{"num_hidden_layers": 8, "hidden_size": 640, "num_attention_heads": 10, "num_key_value_heads": 1, "head_dim": 64, "intermediate_size": 1280, "vocab_size": 34761, "hidden_act": "swiglu", "norm": "layernorm", "norm_place": "pre", "norm_eps": 1e-06, "positions": "rope", "rope_theta": 10000.0, "rope_fraction": 1.0, "qk_norm": true, "attn_scale": 0.125, "bias": "none", "tie_word_embeddings": false, "parallel_block": false, "init": "trunc", "init_std_qkv": 0.0208, "init_std_o": 0.0, "init_std_up": 0.0208, "init_std_down": 0.0, "optimizer": "adamw", "learning_rate": 0.000711, "beta1": 0.9, "beta2": 0.98, "weight_decay": 0.11, "lr_head": 0.00473, "max_grad_norm": 1.0, "warmup_steps": 376, "schedule": "wsd", "decay_fraction": 0.929, "decay_shape": "linear", "final_lr_fraction": 0.0, "batch_tokens": 131072, "max_seq_len": 1024, "doc_mask": true, "train_tokens": 999900000, "max_steps": 7629, "dataset": "wikipedia_en"}
Each number is 128 + 24 x the weight over its row's rms, rounded and kept within 0 to 255. Layers, rows and columns count from 0. Numbers have three digits each. The size before them is the row's rms in percent of the matrix's.

# layer 5 MLP up, 1280x640, rms 0.0376, rows 455-484, columns 480-639
101:139109133126105118115153124081134094098112118155128130120119099093145141110143143136073131108128157181120143117116112147150127076146134114106122132133128123109131120126137083113067100133105124154100075138091147091128113128159137087143145170156127161111136083105105125134139155096127146099151134132139125163115095126119146138069087131139152126095113114126190104112158144119141156150124091178126149084101108103111098135097138105103144145132094141105102156110144145127128124152142102
097:157175131122167133106150176120104159161120147163117122099106124112139144146134105095106124118082138176123114136077108112153159130101150083114143115143094097147105143113123157066158123113116169118159149121131121188142137164131119117139128099123130126111115127183134142170157143106092111134163107152118132167132138151157150134136135097126122145145108165123126142141157121177092133126140154137168107108091111180115126141096199152171142146106160100113125199107086151085099123145159134
112:083119136156098101114145133097131138103121130095154167144081103175117148116145149114104139133144128137131130114134149156107108114104113132115130103156097104138151149114134129143128111127164121120128131122151130108098120106097125117134091170139133159072116128125123119115134106122113125141111148126126091148155145132130168151128078117109138123139125152118126119180141121087162135125108158139126147132087076140158130146117124115154142118136133106170141118141159118088133150105124143
102:117127143128102129133107091192108134128144175172142109134157123127118160147144063102147125150127141151123157209144103111129110145094101107062148134134128150129140120154132119125189130182138145095115160116171113148153131141140133134134098119106137088117137137154158107068068130096121095125110106083070151147102165145133119119125135125147093109073099122119120181142113133112147114131157111113125118122143114137148152140152117180154164110152128129109107162142177118150104136101121096
097:101112078152150078113157095126109157138125102134128144110141103136154112131130129102118113121155110146139144144109132096134121119136119091146162097141098128112146119109172118130139169157115100102085113136122173142117150148138144120104134101130135152082127091125153166105117157155113133122128112128145182075167120134112127154114138103109086133151187101112139135103136082128128177156101108127090145040136140086144113100164166098124158165089132114115137137091155140109152104084097113
102:099152086113142169138163149187128141122179134128116162108121087159137106146096152148120152180151126091136208129083098106122112158119138134101104156138129133154147170124142133145098166131106134152143099129116144123151103109108122100163160128072101089120154136062121110092140105107082098143183140086186125119125144161165119099134136074120147078094092112117151161107159096121119130097158148123150158099145119101094075190152141128120098131128117101142148113125142173110160118158127133
103:140111119126132151123182116117097115122124099130106107128148123122131144097137144161103123105132106148129133085083137181111153146141131126147148146153122146135100162146139126150156140145100140118140117168130109116142131162111110125140159162142161169069136137136121140089147116152094139143138107154096112160083147120125123104150102119108162111086157100092043121191168099109139155138126087133149140167158107123112119087130118132113104132127128094158129142139139131130142155113125078
102:178116154094107107123137156172105104105163136125107127153183142092153102140125093137161105091081177074087142128115121152122114132151139128116193142135132142133092098134127135141108175108153108088137164119154148160146152118114142165095118161149110128145126141150191138090133130083126141129140142116142160109096097091115108134134162147139148147138153147086135131132108132157112112086083123153182143113160132170136126119100105138127120110097092096134121125122150172178128113129164148
099:099106118137073097146093108158103137154152122104131157145161105116095181144168145122128110106170110126138111138131139142166112127090139165138094147148152115111136107139112183112095161115125106179118098147126140100101122150113109141114146126117129121130132128128079113125170125106158145107097154142108124136124175105139138085126155143136121135121115167161142113121140148138123142141163112118113140144114126137149134147140158119112176150144137137149129091131093097108137136142162116
102:140105138133125154142107145162134154162134089106150104085120134150147111113124127114132140150184120128115105154119156123156143107126096150127094119128174180137095164147075106115147119135132117149116166073135149125107169110119137142108084179092154137141084128113124155103109059098129102132114071109157109076112148100126118106095139087134125110152173145140123147132128121120142122132121123096119146110120120152129114161133148117161126133132136150132111118112140157134113115088108109
101:170147134147077116138141124141171122142109110142124134150126093119109112121176150148130147102137112147099116116143133128138132149109131100124111107120113101104087123110129112158161142122141132134101127151134171136121094143152092134181139136154084108117086181133149146131098114072079110104102110083141135162124138132142119117151147144099161186154150127137119114143092153134134174148159117158170118102096121145130137133118102138163175132131122121095089104105141132135056098105151094
096:162110122091140151107099139109120103132104168112097121119162139103069135079136110141097144123091132165154154128104151126090136117136100150134124139118101133165075113127090140138181108171143123124136155084093155130152139127114200097134121085100143149105142094118155110140143084093137163192106121114106159084121165151118121167110125147133125156131105111124160109110078102157148147155153119113151157128118118112136120172101154152142152132148109144135121122099176102136137134160140139
098:138154170145109136118156191114085145138154082158160133164081157075107093128132102133089129136171140125095160152122095139144120104094129148140137097168116147164168116142098107116104120070126126154129124125151170151120164095107051121130117139122093108115116109124138133186152161126154149115092109108121162123142145107155146141127111156162133089131131140111114128147112108120149104109115108116132109087139172118114127171129169153139157145115131123129118144120118125107095117127134101
104:102163155096140126146111129130080094168120173145134120115094146144112137141089131104162134124140109127118130128131096128157124166110127111111129098143161112134118109120142130128111098165154098090128108060147176116102132159100126148101114151136086136160112173149126126132138132164164128142139101123120120165152138121154123132105163131163162141112143116108075157086180113144143130137106087098105153146135130121114107112105112135159091121140163137172184145140158136153128119106106133
097:112139065135122084142159138176129142138160137112130145109135160143155120120167135118136124140101117106101183171164096133178099113145106153141091092107124157137141099105145118091088141109128149110119146151103146140113134152134118111119149096117152130097129091145137112151130097131117160143132119129091123096123180114145139111145119121095164153134110113103151096160125143162108126133148103167114114117149143116157116126136114114083109132163134154162123129168112146121146102121109113
100:179117161117149113135116110110107096116131126133117110112144129115109118095136124140194157101123088142169156169139128123142138129139113158132152148139137133122099110117146106116120120169154135039094108154148157131102107064120125112144108151104131143143169116161120146131115141138129127121073131112063137150132131123138144131093120118111171077142129151077124119108123133119108137100159108106098163124113100125167170139135134109172127094131126128154099116135103114119123170145139076
102:131116088106127137120164134103126101150113086140102100142125171131103101121094123105165153148158149131093088119156144142144126099137138162143137130124122143099127110164116124112138134120125145145172138100115145158123136152153093100111135149164155162109099120142158131130137197136126057121084082135137124157097121135139096125120104132147149110093141132146138087134105100157150128142135069126103132088128128141116141134110150146115090114105110150087148168129142106133120126100127126
101:116144115094146120144192160133142126101195093123138183095136158087128113112133128148135165145096124125113110159155115106114159158123106135110158135100137172157127137098141120129133150132156128108110146161120094184149146121119116109123083141145108126138144123159106148147150129146121145119158108135112140116108110137132180118141099150139133136118135088081139154153112128153102128119149165124145188123117074136096134117132107173091119126105161108128130104092121113076126094114114118
105:106109158181131119157138169137150152110105138112080128103140089141192129127131108167127121115167166129104121078123105104163123104180140104126161132131125130115099137117124114124103107101119097119087159147126163125110116151123154139098113144111122102175131113156115176105113144137160074150102158127109132109121161119137128177122093160152144120122157109159128136132120143150154114175138128117128092115144142123122138124101134098091186148109179106100134141133140150150168107131123153
097:116134089148096133126110175118158140156102143125100113073113099136079145193133139121191129169160139150134126157142145137125097122130155139108122146142114149096120093128110138136144148144099139107152109124142110101101165120120174129126154101140150188139146089101152112086119144153170144146169140132125171143159137155141122106114140100137136117114119121171154149160134095139128133125160096103056135117128116132155126118102159102083134125149128127161135186094124114138115126132120139
096:130126113114167121121137096124143129150124074121123099199068129087154100099110114148129139142131104183152145127104113131148153156115112128156133074142139127139106145140125124138164150173157086099128138151124078160128147157088110129117110138078142128103125098080092184101088140178162110122146108106063108109113150080097097207126103115148143195141114088115139131098147104096110126136139112126085118156130122142142110147142138156165089078164125116121126108074123135152112142134135144
098:141157147136087136121116112151116145162052086121147179146129147113159137133117162110173128127171109146127119116121113132108175128101157129153139103104176142122140137117167135151178174131155118177142143181119120105127148157134136110163118118126150108195164128118086127102151110135153138085153195124145144100133140155145161147147116100142106117122094143099169148105107097149167135175163132146150159164139134121151130125100129123133148124115100103123118139137144100129132115111144107
105:131135103129096084116137175150112128126130116156114144121140155129119131143132116140116154109140154127139154136114126168135112134096144132139146153092109156135133125120089125120136150177159138100102138046146103100089108108170164173130123136123135084125137161116142131079159145108149109123109162146077108117133114117152152127128155148122138120131144127132141176122104101120120067106162087128129094152055119099124113175096095163119173170092089111099126092120135109130120112157096103
101:088120099129134112132087159180118134105136104158113141124106156179131092145101107181143144144138111153177107153103182165134089129095123140140149116136126092123126111109092126103139127151066132110099168160193150128132107126125073134126103193136127104180102135131147123097154113140110122150153154147136084151142135142140150139109113102170158122156124171161101128159112120137182122135126143147128094122151113117136154147112094113141073143133121102070128151115128153078106147065134130
095:152151144120148132092165124180131160108131154196114124125121158145103088104172131131104117104091111088094153121169128106134132172155133062102110117151146148153159157153107123175130102155114112129132124136099106127144098080132117120105105090108146064095143126130160081115170139080126086105116108136084150149092133162118130124143137127105122109126107129120152132135081145107090102089142099106144125110086145126131146137135096116117074132122128074129161162157167160147126111166104125
101:124125134140092124145129138153166158150138155126181119119100136124127135129145159140108108108106149151132103119117141143188152114136125150106146160136134133161111096131156119132142135133160131100138104145112138124084123141089132137146130135090079051132152128118155148103138126112141156154097132132117139107134120140099127106101141158163081117117118103171143104072134144123103133099119107090146120122166144137125100153129118139161119097108094084034124119139164121158110150145109144
099:149105133088145122167102121128108189140125130141164140117151137162137148157144126174096142153120119145118117133139135124097136175091132067138114122139118109149116131122148144152120134120127100108128120130118129145139127165096118152135168123130115111120120132154122164118132162117105096095126130103124139125177158165116119148145097147135093149148080144096116183099069109112132130094168123133122150132128131145114110172098138125113123126145134142156144095141145140119076111167168092
100:169134104122120080122111120114146140126142111180075089124129124173140138132140137117162102124092168102094122137116116134145152163164113113147154130145092153134107120165144115163148172130107115171138166100124126132176146110159165140129122094157090131134113107147090107111078130126111140159146122116130125121122084119153180140143109128112117089087148092128124099113150112150130109095128123072162119121107158130121140125145105144133138120093146120154163159146135142093164168110112140
092:101124097138172103110108118150163145127146146142114099165121121170147125142133100134149118119157137098147113117108095169096117128129130120132147164163106147131138169146117118158100106102136162155114160090140131143125130103114105132168163110118144147104189079123090146133134122157110130148155142135152125121144144098135118068141087109101138100150154140125135146066148179137122112145171107148103127133163143138156116103119111154126123182139139138142122111150097123131096127138164165
099:108121108087121103154108153103110127108129132095157158105133169158091142128123108179121106126156131143149117198140101136138145097130135116130144119148117100124113120140096141092129113134076139128145119114123132144144140123151120138137107135098130119144106140078121116136104098127111103153143128121170128151142161164163110116124149093099165132137131160151144126134156118115091120091123184113134160085137089117149121147123137125122085114160106150117113181099142168140133140102158128
# layer 5 MLP down (transposed), 1280x640, rms 0.0313, rows 455-483, columns 480-639
100:145153114119112091113161078126106095124103130145138140159154114107158131072116110157069106144149113112124144112128139084107138101143149112129126126143127109087104167131130151171138112093122122088137107152108167144115122151130124157105118106083151148116128140167146108088092160125124104150080153134117166134103094138147099151178124165143142167138115109150141146125139133115140097182086148142106132159153164116111119127135095107134140105121175095150134120145146113103149131079113109
101:148090144153136104151106106090122134085151150122147142075144113138162116093081132107152122097138114118123109095131108144170128125178140105102144110107150113110145154131152141113110087133125136120142090117141145134117103164116104160095124123144143158117155125160162096074103181113137159122090104135170124059105111123123102124135107131106162118108130131132095128100180130129086115133113131107156115119135102092121088140134110105128087103137123145145092165109152157101110164115111108
110:098155131150119069132137087092123161149105129113101170129078157142121123117109151137169127093138118127151164153170140169116107094158094115091078122150154115185071145151093110114120132132126097148147129141135112102119132103107121132144131126132167104106126111087106127134096107129100132125186091089126121111080179066108136074153112123105127116136125173138132158182179104123130101104162143129151108144122092134132118118098150157129084122125123143151162105149115099121145115122168146
102:109147131114077167142082124113160141066121096111128147108140099109093131149110134152127159119124130103122132089113111129104113124106141154125125155146160125122123167115150166129119146127123124119109139146154114139139120126122109135142146089113109115164092146107175124111152140127130107139122146103111129125134131176101132140114119099132103135148182094159163127115161112116120128096162192139136124127137113103124141169145116162127147113176107116144104168136166122117089164110138096
095:124163119119113119121098164070148089109115154105097153110142147114071137137149144127155123153126129128149109144140102159143138139124117139120135169141138133174084088095111156130160118127118165146156161156093115125082162107131109141131110142129129106135130165129117129153125093083138105134156136156154125116134127131130138125153117146123159116116096142113116155135121108167131125099125139126123116140113161146170104127163136131122113135126157076137159083129164103165148111138184172
101:153102114117154153158096127118088159106084138167126127120115130106074131100153143153134103111088131101155097122101135153164107183091102120177118154129141140156117125144137116132116140150143158136107146144096103110109129154150086125096115121144096091125074144137093137130115109120169142112127119122112144119076146155090120093147123143120147121143121103107154113094181126093136140139132107115115110152142157120095137156106166148125130135154125139142098154130055089111125137132115150
106:053135098128089098135140095137103088152122141161154131104133158121070136118140128162144119128125135121129102154113125185133128146105132133120141127123121143158103104167141101113153155123125117110146172124105169169177130125139170121119130088129157113127098100084111143176115149143113164171110143160174081118122119084149121097097083085117094148103150139109095107099114148137143107104148138090132113125122112163099099107125138133109170178165140123117135160121165107122133139114122144
102:113141165122155106141146130108098129118112106122130148136152101153139137126157157115077146097113158100070132125093110151081174113114163174148127133140178137111122159170099096148137122135119066118147152062092129101141080134084114125158161165127135140124100130126087127152139120142124120114150113153135157097156138138142109157112160130127152150132117114126092146114111105101158118121128132087136158089080128085127128099149104131111126133119103120092139121128138166148125170154124127
103:123154108130167147135143118094175096147125132142086113168171166148159113117139142136126106149089125099120142130104116154086142111132101149135121138085108086130125129141123125127144155124147086106114142176118141109101121138126110133112076158181123087157140172161166117133131110095149103166133156125092131139143065151136070150101135148116144161160158104124138126085131119114124161104119140089118151153119116169132135144166094102141097151102113122136099101130136109127147127107150119
107:151114129151179140124140098142107112127125093131102123117109152151118130152105150153150139153144094128154097092071094135092129115155107121112108156143128121129144090123141118120126155107138124114086148141100158084141125126108119170127138138133112133100141108136150099161107120090155118139146136096081097073158151151158119121095140092146123092173116050145112129155074141112153139125123098119152135112147107106082111078109133116069152158135136123118121137140114139160159168120128133
101:126126140091116157138088120151135096111128117122096180134151158043180118146098141131101126113102085113184182105167126101144112116144143139113114121135123097113118081101119136162106104125119114134098121142097077141114108128150147123130161121101117114139106132129149103145111128102134126127103097131149140140154179107155103153124141101125123126103140119107178112166137140147131092110110098149135124116142085108134117155152149127112150126163127146139087128101169106138129147178096151
089:109173124076123163146145142098138129135105127151134173142151110167155154112109143068158103140119133095097130148138093110121143086120120120126095128130112120157156125135165131126105151076108143116095106135095148110091115111136153146140133133129132121112134172146142120107108119149102097136125125118133131157143166126121171120117169138131206087088137107143133133133112111143120125100130159134123122135140151128065160126145136131099130111129132118143128145165131126138100129151125119
103:140140150141125112159130136151108142114156114066122130130122113131125147088115081149133117113139114080135133105107141142135151120128106129164123137103162142129145161121129160131137142158157129131091133120126139152103153115147149132205150106149108158091121080133069128135055109134149167156120096137091114139085149115128106109164144107112131157170129101147136143142142144081135138122133109088169163156134143109131119150137141087120104129120142099085159128157149097123156166125103137
103:180093150090146086095136134151144117124129138103163117117130092162140149179100125136130147170128111127149108097119157134118131105148141109120142130097126120174140132121137083114121136125126098109091146157177094134120144085138148119135151127117101115088079102101127108115091136165123114125113114111113118046093082132154150167083142111172105099145126185120163126132110116121127110106188159113157102133119145144124154112141164093107110158076125177129119119136098119134145135107086102
099:136118128152141161101161105104121133126167153101138121170107138128116132115161117130133104088126110139133139124182090127126104180160129079147153105151134096163157122133146170166155125165104108131119112145138139109111131163138113126085105107119120131158131110139113146179092127123118118102122131047140132115153131121126104116102103185149136133136154117102133122140109131160165060141115146124126134129121114090159132117186134146172131131149158129147122145156159132081135111111124114
105:166110143123144159159139121155154121106098075116100126170127129094127126114132130120134084164118124149166097140090075159117129089110158110114145130130127116119161158128132092151139163123156146102105146122127118141109123144119108176145123146108107157095139156112100087130155087141141112165123147087121120151088121136116134182150130133133142109121161122087113138140108141141120102114104106088110124149154129095160125119100161136128138151101107110124122127149123154092096090160193122
099:124170116141097113116153122134155124141121141151113153118147107147095160151101153118116116109142146100132138124133104165117106145092147131088147126082177106132125171161083116115085165125142106128165105099163123104180107168101094162140156142127177134136109100125112129168127129113118142167139089090143149169086134140161120139089159089163144089127135163115129149141112128110132130158125157135144152102159137096112095149120161146104122087151142119152130145116098072127153101165074113
097:172149145179111127112115137171147124134140134149118132130115127119161133153155103102091141175127100152112115145133117141134108123127142140134109130138093140099178073093154139115130146150127166113150145119144113090139120087154169127115152116127127139125099113145143094067174094135124140117076124184142108104096134124132137152129166149111149102066136172201114178110146123124140141108093112148112113118168099116137124102107116138139169136119135139107122154102174134164123153131142116
102:158115113133094082123178113099133157134150097135140123143072064158117125165135178126156128101127079154135124111135146110110125153159148124139098105141124094113083123152120121136157124109150162137139118138113159124140175123123195120132108164115168139126127097117122135128117142172095128113109134116100102135166142140111104108149125083111130117112092105116161119164120137147109118118114145102155126167131168131144094143155107096145099071121150151144126107134155142097126143100155122
101:131128158118139109127133143126162089108099123114111113078121106093118141109133125112124134111064152089119156091176113153122134129093116132137144129144152125154125154112081114090111112126137143092119164137142142141095169179152143167103186156180157123121141147145145134130117092130121141147149100138136111106119081084160110137143124125101136104144116095116133155157146093145101160109150103149157204138119157164086134096128138126118122104129125121137138115132128118108151160141163132
098:112132159128111092117144112152097117119126118115153138110133131138117130104132172110136117149113130106156130108129154136177131098112146090150121157136133160123142135124199153119100156144088119121092123118087127101152105149100102136108091134112139152161065127140152086134149124112058141131154134176156120137201096168147165154087147163098120118159158124150109088102128101161113144148109134176118143113125145168098087164118156074094127134084124160152121130154064119110114143166150140
099:120138123130148127152134145148122133137143113109136084138162119135119135132112084115088151139093149119172115142109146124139157085117111130131131104131104109176132103142129130130137127147122126150082130129119103120160134094104121146129164119117146155085124065091133131121107091135120131110162125131091153143136114085102138145126140137124196106149145100159124119136151132117082117112143101132119116138126129157128110132137126134120095150138101163142173149154140085095109134107121111
106:112134117142100117138105129140071077144117181168125106114139146163208122153138114133171192167133121164155160118126104172159153096104150124125155135133088143136124115118117153135163142163104163138164139140123164137097092098145118110149147123161115128094148156114134111098089112143153115146141102111092115069124134123136128092144124161106132123185095098110141137138122123091092099130135099136134146086138142161121120103143114100158175152137088115081118096156140142104133149151102133
100:096105155123155105137111108141124093130158152101097150171112080110116088111107090155084116158101132111147090117089147120156139147131171147103142139137083137096104120142105112121160137143117150134109172128119097141114149114079111138103121147134150089154098131126141143096130173107160136154175102121102091122143131099186161124131136152143116127128107107184131123140099126099094139132146135123137114138102135132128096112119104169182141075146140112131122102083153146155115139146098151
092:129141123165147068160174118136120122172130098097162134126139114119146134114097105100189123144141129131121140131104138114127154123122161135164123117126127138078120131138131118128121136080134104105102122078086137134133104132047116141143114143100134147147116115144146094114101147172156171132078160155143104087146134164130107183159121130126117158134140153143081118136138162148176121120091136122113122104158110161155096121142117132178137152071154146118156120104128134125137122078159146
102:113112157147178107150122176120114133097080139126148100127155121144108137107160124060144088116105112149119095114102142121153127138162148126157098139104137143147143129153190106059129128073140141118111109139081101125141157133117122134124111145120114150164104118116139141174172102140163109121157155175147130129171156167115170132085139108113104132075132163114156150078174157119107176133118111122089147165109073181107139148138115103070148131139092091166099154128080153122133112126143137
100:137110175138120130089134122155142108108088111142125101148125122089082131101141116136103102089108120115102104099145130136126119121124154146178128111140163127150113127099103120091172145080125094149110153096160128133105171157136094104077158132167115126098122180145144110122135159131111097102129119107126172134135127116114147128099083099094140149105136128119164133142099137096098147147162157143112129129159132113174161108113110156153133142159122129137138141108119125130112166117172143
101:105086111130151136131110133145114133134119124136128116161123161124148138128145115103126144156133170149136126138141099095134086178151159159128133162164096126147141138122145141180147120144130146162108147185120114165131158107122181084105135133142105109159149118132144137144146132171141135125178120111116138108110094112110145151120122151127163130135151086144116106158141140108100147152152114115149141087136100102114133117112101143099126111095096100173130108135118170130095111130128135
094:138139128103064159134125128117125122124158108117139108131143096127130122144152095116113140159108177080125107134142165117179152115147134120113097153121147080146081117110119168111132107167144089162109140147102115108136165134136113144112120158144120137115111147160132163130142186105116113084125140130118115147108178138144126115123139094156091124109150138127126115122093110090113124091145140163182091143132121115057162137152209126186144105129155122142146120105112138121113097151103146
# layer 5 MLP gate, 1280x640, rms 0.0376, rows 456-484, columns 480-639
100:096089153121157171118118100173110105119153158127103149120154131157122113109114153111117103132132080133123146113156166135094146084131121119134121127122143142148151115107122182153134121146132168128135067141077104115150112114099136111115082130150140133151114161154106168133189106105099095081122136125133127133162131109158133123114124107154109137120113125134137097166179123121149117125071149100132131114080123158114094090122109131112135132144143120116148106123134104155112157129160143
111:092136141131097127105130116154149138152130152178123101097100123122095162105111082104159120144149154151151137115134174121151133165149171154196086178154124114128090124107131109103134095114124142149105129176150141167142129160144091108131089102134181134123155118121138145152155144098140151149129078131119095110134133133099114100156107128077118139158112105131130090126128086073156122128126086168171069142142072169108136151076113171161109165133115150166149087132137145177129168115114101
106:111138158148138103105162113149164119132108113125123110181143116115149130097077130124152119143150120135108107126126106133125158100146083149168131189145110143139083097100113155161142122157156124124101150166160104113142177086088141084119119133138067115128166131154104128139118122104119119113101128093111122097143159126151130134144110129113106134125091093128146117150113167080120138140152143129138107159112133137137161096144106101117105147166155136114141146107104135135160126119134140
104:134131180153140111122110112144123093111110116130159116093129144123082171114113140123127135172093138138125080182126109157105123140137110116141119176165181105182118142157102158144152141111116185155142109150098118125105182117105118104179134158186135129178120100137120101163112132127125103094109113117134124139146151128153098128106151100102184159107114135132124185145127113152134101140135090154119151122097134140126104095144092138167119127114122132117119129127125125135146140087153136
097:168143131112109151138119182123126121141102104144111116135123110159118133149070158126152129181117118159151155137120126089174147151180140119119107177126102177150169145110163116151138145133088118179138137161090140116139145144132115098141166121125128151121166134100121112141143139159106104129130130117152073126143117096153140108120128125081116100048139113142120141134136123121110142124152152117138125112090098111129111158149125092107104112128134129158132151105132124136135083111089110
105:137141085133132130144145165118108081105144148170158146107112113102135107125105159163134126188107150151132125131115149099119135156168154138105144118108130162150116131133116109124128085130131131137069162148181132147146151097144143130149095118111133110147104103137153155124084121126096133165112115128108161103115117094121129123158139139116075140113133149145131118146119108124078121087141121123155149119141129128141151133152138113110126140160162151141142128125118132146131115121116119
096:139111102124127121145121144100124130118154127097166142108109073109147092092105147172120100133149097136113141067139135129154107092111147111145137148158174112187141153110159160084148107163127145168114090144140096128089119111096133148111103158114161120149131145122156131112145106129081128165092141111127133132130177130109145121087155101117156157137140131088114144148097110124144153122088172116131149121063087123131148101111155106152108102140157145148133121109104152108142134151091152
095:112154116127135103097157150144160115127143091089117107161100112139154127111140128129110116148127130126129108109150096099150123095124120125121099140157157126113135138151138095106091142119122129139113112184101166140147153162109103127142150144124139119108117148091160127091156138131111078162129119118114104111132117080102136108126114119124134117092181104132121115083141111111117117107131118122152112118118143096147069092103125103145109120158133102107093113110121130111096128129128138
105:132144144145088135113106153172157121128148137147134141125105103111159148105111123126095057130131152138100139107129152138150094160151112084119128122155153066179117171149111149114131133083086121105126122130082170121133119122139132137138177122147124130113128169133147151151148103133129153127103132098188132103157107126147095132147119156110108094156161134153119157117176125110089127116135136146163150121121153146105093109088095147128113150124124154132137099143120138174098136107106116
102:137155083114116115152120141124149161130126094102163149139149159142205097152145143147095092171113101123155142165122113098109101135116106147142101152128159111098149114115136115150118114108068152090092114140138127137120100091145144131128153145140124123125147132119111117101188095124089077121140126168136164131108194125113120105129151087144098118107161116124101153123174099144130137100123186087097107122119122131154115080178174142119085101133130130125175167116140131152133140123114138
098:134119135134108160129135133144131139129144172088145116128114130114125098136139148142133116124112087122165145141162142167134162116136133095141158104109153150126113083165087112126079147118125138085107112133117189141106147156125091118128137160149139162123151129179100148129089113107114161127094134110138139113125123109111119112156119115179098138134152121163178120109143124084096090145081128161152078160142117160157133109132099176112144135150107122135166130093149101152106150123117144
101:158171149127150073163130107140159136132149120159132131107127141106101146136119160090159105117113169137089156055092128123120126130144180114126083116129139138107132078101137128113139123110160103154085138086111108174132076130115100140097152137138132114133087125112104093120143144134132093144067117157113125151121132126115157108111135147119143152169101153168151140091098100122155147122103079119090171103154140095097139154130127087128063129095116142128111150174135126099101139159140107
111:119147123134138131149127104154169153091184092120128106130159138133131138097089142122094151136113120184154175132112070145109125133110163142139136114101132123162066126149132140166138091147181129137140095130102115123130128133119157095104103150097154140134147149154103104124125156135159160098126145117175108135094152094144128153116123106138138148093118153122113129131167132125157125147171164134073114161139144167134135148091144114148126106111145185143145105143090113128128191158102108
099:177132115142103108109113104137073095155108124101144111150108107162125156114155174120129128097144123102123100138121117163089139107115114107118114169117106112137144140098126100163130177103165122116090147135125122095111183135091151125115068165170141132186106098092122146199133125212119117129081136149080095148149113117168142069111165117124132096145126149126139113165138172128150127152129131138086146152147129145141125119140145116117111153168131092148135133105117137132139109123141122
100:148138165136125093140194099107166156126129094098117122138143135137123112087152144154143139129127136114066116119086081113134100096134150162106146131109129124131143094132160097135133159121165124139106148100140168120129143157089153113143150160152099124128152139097107104138106101173091159109124138128106125138132145119115118176136105154140164125178091133125111103109104121092124120118140140082154124125148151161153151147164128103156146162144152097091133129141167133098101136107129127
097:156145094107186109117151151116130117151150151102132127155118150123098116085116132107136143110137156113165130124119115121115160104148152134158076146150091130122109074070123129110153155148120156166151122112119152121133121127104142106166101135107122148127146151095163140137134155170122154101114173079151126178157121115114102097127153182152119098112141104162109075096126066127103148140125120120110108063150114155102129152123136146136136141134151160098147137152124135157102108115144119
100:138170132114132166161146136148119154111148103076110127169166095142114114153140117103092068105149167077136154165148137089121098133192133121112114096131123159100142107136125148143103095097165137142155152114141126105085126155152161133087115130108134119123107129155103148091115156140128139134166133145162129161148138149101114114131142116132159119113160123130062163126150157175120121133084114129125135125176100131191144077155138126121123172138147147145107152122072108131117127078143109
102:139154108147122145096138142118125103110128106166117135168125135097152090111120131122151102154139113148134120101174127120115129126156161085167126159103114064147100151113153128120172156155134151090113135142063124164105174145135104134164156146136177137146139102121122107147126105164129147113146131080096104082122114085139154096084092187104177147148120120087107142129158119121128145087158163132165144131062152127117099107124142143166121149155114107117146106134111146123145148082126149
101:138106136105181153137074131124087150142103105142072143108132140105108104118148102080131121107130102121145140118119153159132132118123132114149112102148141159083113109108119114122087163129173119111117149087129139169156111109157096156177108161113114146147114152147136120131134150161126143153107102125090089132142131135118139157134146146151138117159144134120112180120098116158117134142161121146113159105154095094116149147110175143162140131177158144131111114094143164117137157106134150
098:118120156145134138125125067137145144160141156142140123107113107121122126127152173096155124109142130090115125164119125145180106141123120164135116148133153144142108110093111127162125144111132160109105114071094101135131117174133146120084104117160113128109107147151114159120111120113131171141117122144091118134102054111128115117126158104087162151118134155152138068125106106167085133114142150118118161103120155130112121120109136133125136103147110148125135164143133104148106142129168076
108:099149130079126121164139113109141136120120087141155107162145131107115144152107120193145154097097080091166144097105103121141132143096110110150145177153103115116134159126136127121125135141133141129144075168122143108155183138129163109148148138138151105117137167109111140102124138118116079088138117151137135152120159127136114107117211090130138122127176157097122169096162105134139169120132129125114138137158119144122085103129121109124075129148137143147124128141051096136104156094156113
107:130169101073149131165145118153139105108100132110120145072132089112121073158115115104125111176108103083130116118176176103142063120147121109097129133153148133124133118111171103107086169097102166110129108112124124135119158162142135133091130120115166092150130110128113156149119079154132084119133091126142096146091103057126120092158156087113144172111136139112092112137163139145121139142126185128123152125135127142101132081112141133078089111128164130124086137117108120088130098081155142
101:117105154143199101117147102166094105141155159110116108180145137156148126113145127121095179152142077113121109134135090125120134116111127140128113126112115146162121143120150119127104120145088127124126106172082123171138153123139125097119090118142157152083133115128110126105073141098114137081107129162091125145140162143100124102131104149132102131127169102113113101155139150144096111120135169104149148140142138133101140110126130142144136163131148107130112098108111119135144087134137107
094:119108136116150136165121116143129156079170180134106142145170143138155119133116092108101137153115171130132112158069062113140109140173124136143113109137098112122127112117124136090115123104117078089122130107151129137142143133094092123123152146139119147150148130162141148117177139102184140122115155152113140127168145146111127115099120089122104160114146138122097125121123131084157151133085094109094099082154165142149124131116109139143108127113130146128131171139127154145114102087142114
093:178156134119163124083123119156115125110135161150128121139134122136122136141132094085121137146109152092105055147119099100161162130140162156119090127116103115060088133125083124124185131125132130159119140118116093136151120100125111172137130126152126155144177127105125108172142187178166115168115121134142158132129097137143170124154146120136124140102129117131133172107180126146097149174159083175128128140149125124094123095109134116122095138121067151130160132157150109130145109145103083
101:105164132138128076099145123111083091138083147086135101147123164104128138141115139133157105155103111150120095123131132146107109144095100138159159139136142103146085115120087108131125136099145095093141173155126168097165142126134113159169134098147085137082162113073176130133131169164130130135121179108142125102151117124171076112121074163119094178136095093084137146102136108100135117121164098141136165133115165112157113078097120131136091110122127100140130112134141129170144163112136107
093:110101139106143148110131132171154135116150157093130153096118112108113119104148093103113160136172124142149135125130128082143117109125114124162137119150147105154118127068174120103166113152156146108089139154131077147138154190160109113139102143131162110139125106125113167106147125150148146125106067142104115146084135132124123109130130126119192131150100129098075172118088148108140126134142130131129145116125095092133131123102162118173102137137158109078119100129104160123103133118114161
091:131150121144122132101119095136120156097141129143136085112111128157143124129105083155156134133111159163114160159135182119135129112118141151114128110107113153120127156161119155043111143116121122134115150092089085105115077123110123157141127153158096124128074134160153105099124128127182146146122101156153149109151138088119127105114105153159138132140170130116124131112143140112107129143113106156151109086111127146165125128124190117124175156131162108097132097178127163126196137137084104
100:106122054102074129152129181151124143110128100093110079151116135153162127131115107138139057130136149148084130113094138091147101107159138139162160132101136112112150117095086120131131113101141121133169149115152103118129153124137132131131110129109159080123143124132141178132152144163105172129161154137111145077119124079126124110123151144105140142093099100158145132125146178169129137115124128106125114133168155110129078129137103134112159142116095133144116163115139108147116121106103109